Part of a small language model's weights: RMSNorm before each block.
Each number is 500 + 50 x the weight over its row's rms, rounded and kept within 0 to 999. Layers, rows and columns count from 0. Numbers have three digits each. The size before them is the row's rms in percent of the matrix's.

# layer 4 MLP down (transposed), 192x64, rms 0.151, rows 176-191, columns 0-63
103:428422452511481479496488627451513497530624516567535484538530529489528472456510556511467471439394452577516440528508535491452517472477541574493517507455529550428600424532594526555417519547538474
097:563556575513496442495459633448513437518455460431465547460430468551450505598498429454569511425503435435528455473520532513533505471458462620498543563483450533490430497433548494501483545457572532
102:498490493480512439494561567584456581587483535524548581538502520467563557461444548511577447496434469485557548536423505541486468564426508598557457451462437544512481541459590538463429500465473601
115:537525467553465436484569517541497519558471508378528538494537509510554539467474569494411493563454458485431461510545511515602565561560501639494505493472505533602397588496551507438518501477548482
106:547478450501536513501488534507534519507554506536536456502451493597436477383502395540508581512540490431425443491524541476506475415545384501451530535445500556521508505564477575537419451505614585
110:538505456602571495516503542476549501532429537468557574466538561525483457485453484516545534540419504478479542548466426612407431506563514471539517508623527624496480437473403531520492529453532505
093:459529470478454528507553430532542517464493481553520379507522573451530533455540480468539477487452444444513589560500552381503586400482510567485479473530541455565406515505502458377475526438445541
101:467451457632527501564310480479479552551521471469585561544483519462489515436477484511507586482453550517505429475434550498517481445520498568509490460513528442482563468529527493621475483493547549
103:456494493517492406538444496445552525472532585570485544534511487585466486528501467440532496502515507478505446469534520448445371489411385574527457412470525574582541474545517525573435506439564551
098:443471601493629465533463504561451462506564394501486467441476591438476402552496563430571547512507531540535542506491471424449455467436415513525479489565490539544488532441410493532450505475493498
104:535489482465446558586520516488642532457521515499410407551575437469517549519427474476457416569486553446478503508526499558479457447448532539495524485497409459539533575441593479430521549554455523
102:501502447477492494528502521561417496618460472529559444554531420579424490523518437488533519607565466516516443444514452475468452596455574440510489512476473464466518479558536574571433558502611536
102:569513499509463547391544470510592531590482566539482484551473537498476449402412536564490445507563484478458501470454467504500442417482397600531503521537492506522544513588536538478378513487570504
105:554509544538548449380537507514489524517546524485507481556474396528522374477422562533402561444476474574510532497444492473523481538482572454410576452471548589508438523490515548454545451471462440
114:452513486561571544486517389500541452474479500475470465551462444436472475532591371547509376522501548544421477446518483456530552496463570493494467520521511408514566592478538510568545587543488466
103:517416468543598517481539443587542495514497550542539520545514500491452597578480441427465625486558451452481510502524577500474494548514481468437444585541504538520451515519353489516541504486550421
# layer 4 MLP gate, 192x64, rms 0.308, rows 177-191, columns 0-63
088:469389429528453536466490451513529556425490454479531527523516515425463508524566628587545571501494521428455492553464541477575524521490427505496421474567523510446464551560466534511500384473469403
092:481477582484512444435560465463430506583479512416455522441562534449490513469564518533535485488538569501449544522481471434526479591394514565562535466413587603495476512512614502491461585488514507
072:487542511462462555526491538442444428584460439446462444467533540471561512545481399501423436548507458558496402484548492502482497514485565514552421468523546551550648468401538469508534432550533498
103:440469581481432579509560468551447423535481480522420454480512528552546446493513449457587603509459449443526499585551469476456510612510487392556545513471584420508484519508509501460531451585494511
090:458456565480529452572469565511440553629489539493507481441444530494496476483459507391480537515527531384439558531501532454479549495495487473484565472591585583546462506452460509429500543471619460
105:486565484430499407560595444422525469452504491566528543461484531475421509547580412497472421400466474535626523534512481554521543500505514549521440524534513431541483512563497482507540530398434553
092:502450520461494417414509462545402546520568429562579553452510489512460479487500460496439561463420459537391574564474562540505450440476474487440605478454474536526463556398449525542524467540487495
102:560362411446471433494452456499484512539487403486551507510516522452558590534523467510496468427543547415437439549542511549520573493582535462481472473528426506440441456505496444567508407498563493
098:583516418448515431408512542388563500496454527582481466561486460531456492471534460595420456458436533518473508509461440457529516447411576453550449585479450523467430505477582557469482531519492536
090:469540441418505461485508513551412541550466463466520587552406552422423480598563429502413528445475463548509580548392538534505497424436458483491560486497548494540512514506526494519401516455457487
103:426475499450481512494478525505510395668579420473472479522528500435495530511524447543454461446492443573440453527553485497480494488512424558476603458560530472490533568481484589496555448395506487
106:558487434518463558494510612527493548533492533590447511496533482604453407510493495532424538551519491570516436500506555600478546499515487437573485609418414557502520456473459471491554545568472443
101:510439577403475587544442446521476437522515461521497398453428492533520506558528459547497457527446429472576501382502556514580541538486494551430569490497579479553514495497492495394521435542568469
098:540446505502515479533514571572493470508419643514493445484567552545580466529444561531473495472494530473465476609421495556536517589507466505469531484490471466474526490642568503508523397495553569
099:364430557504532477451511538553516547528418497517541500448526501482495474483516443467554475565549536481472511519475508490448495531574570442479510485475553418579443481556445479483628417560627459
# layer 4 MLP up, 192x64, rms 0.31, rows 177-191, columns 0-63
086:479395449496492512581469425477566484469503468487422534570478506412441561528534609525472538443403504466464572525471497465538552558476480474430450464510606518505463442570467502520546435399477485
103:619423450593478524462511483458537481477504552450510518409515529552546456452414524524477478576418537532428484399550526575434510492529551512480487583502419471541481455515438501438592450530536465
121:462492491519479389496561588491459520531525499376520551403560544442561529498543476461430467641451498490421498471529485495553565603504503539528512508585523561596464497461528506500477454503533512
110:562468503435455584590493543432509518492454608487472506511599455378490562475453554600455510518584468492455554415466530494553521450452502512518452597523455486473511543544517456461559540552468485
111:469449566532541443552547568501434503545441536479476516468530521505504447481481554490444526536430448459353527503468407505493589538544380483492577494525475624498449439478528485458479455547564537
087:535502487551657502540523643475483526468482617467457508531500483465538583493405570514445471511499522489448527487500508556490546499461430472512567476589523590475541439539588502476501491535567510
111:491458500515519551457429473500429493528426443385528550560515545361551571471492392552532512511508462445424523465501471528518532429487424505489527421522519482379471450499537470565506558536448480
103:493489335504469418509475437528521512502572476457541629489554553460538502557431503498495525422467384560521506557460550522479489556491470500397566547505512531577467519505466489467479568501490434
097:564513426539655474491543542417484496446454506433494485526482533489497483477478453634489549548453465546507443507402570484481517417405568547527481528508549511417485500518525530467469501438471587
109:656483411460503536492545494460610507487505502503504426534506419536469535476536463479529478535626547553421505474508550429545508473480621521509488497552524467527528505412484492482494580556430446
094:500433502459490513549484516552458458467478473539560461513545472366486544576464567522512538502515435483569439529514425575571451403641525539436495489562491375509526500514486523563473544505482460
108:515500524499539522637501406438481538396497430442465505501512518456583625448502517469453515543514468590458503452506523522540558490517537558478518447536627568494534482528564460489604530523496504
107:497530493486518491502491528491461592482414520521521529511532414559475473375542522479406517529569524528432575569486483438438476528457481473632484498439405615545463469505569483449485574477495494
116:470546444498575580473417440459560484489512436427505496554439557502534488540525383513468527436576569539527503445504423472531499419469605495458431463537491476564503516430436463533403518437490490
103:484419491496506529459532567491513483553411499504515523488555497516510449524402584541559460647497545527499541484426534437478521379540482555589503488528464550472507540559497549593557492582568536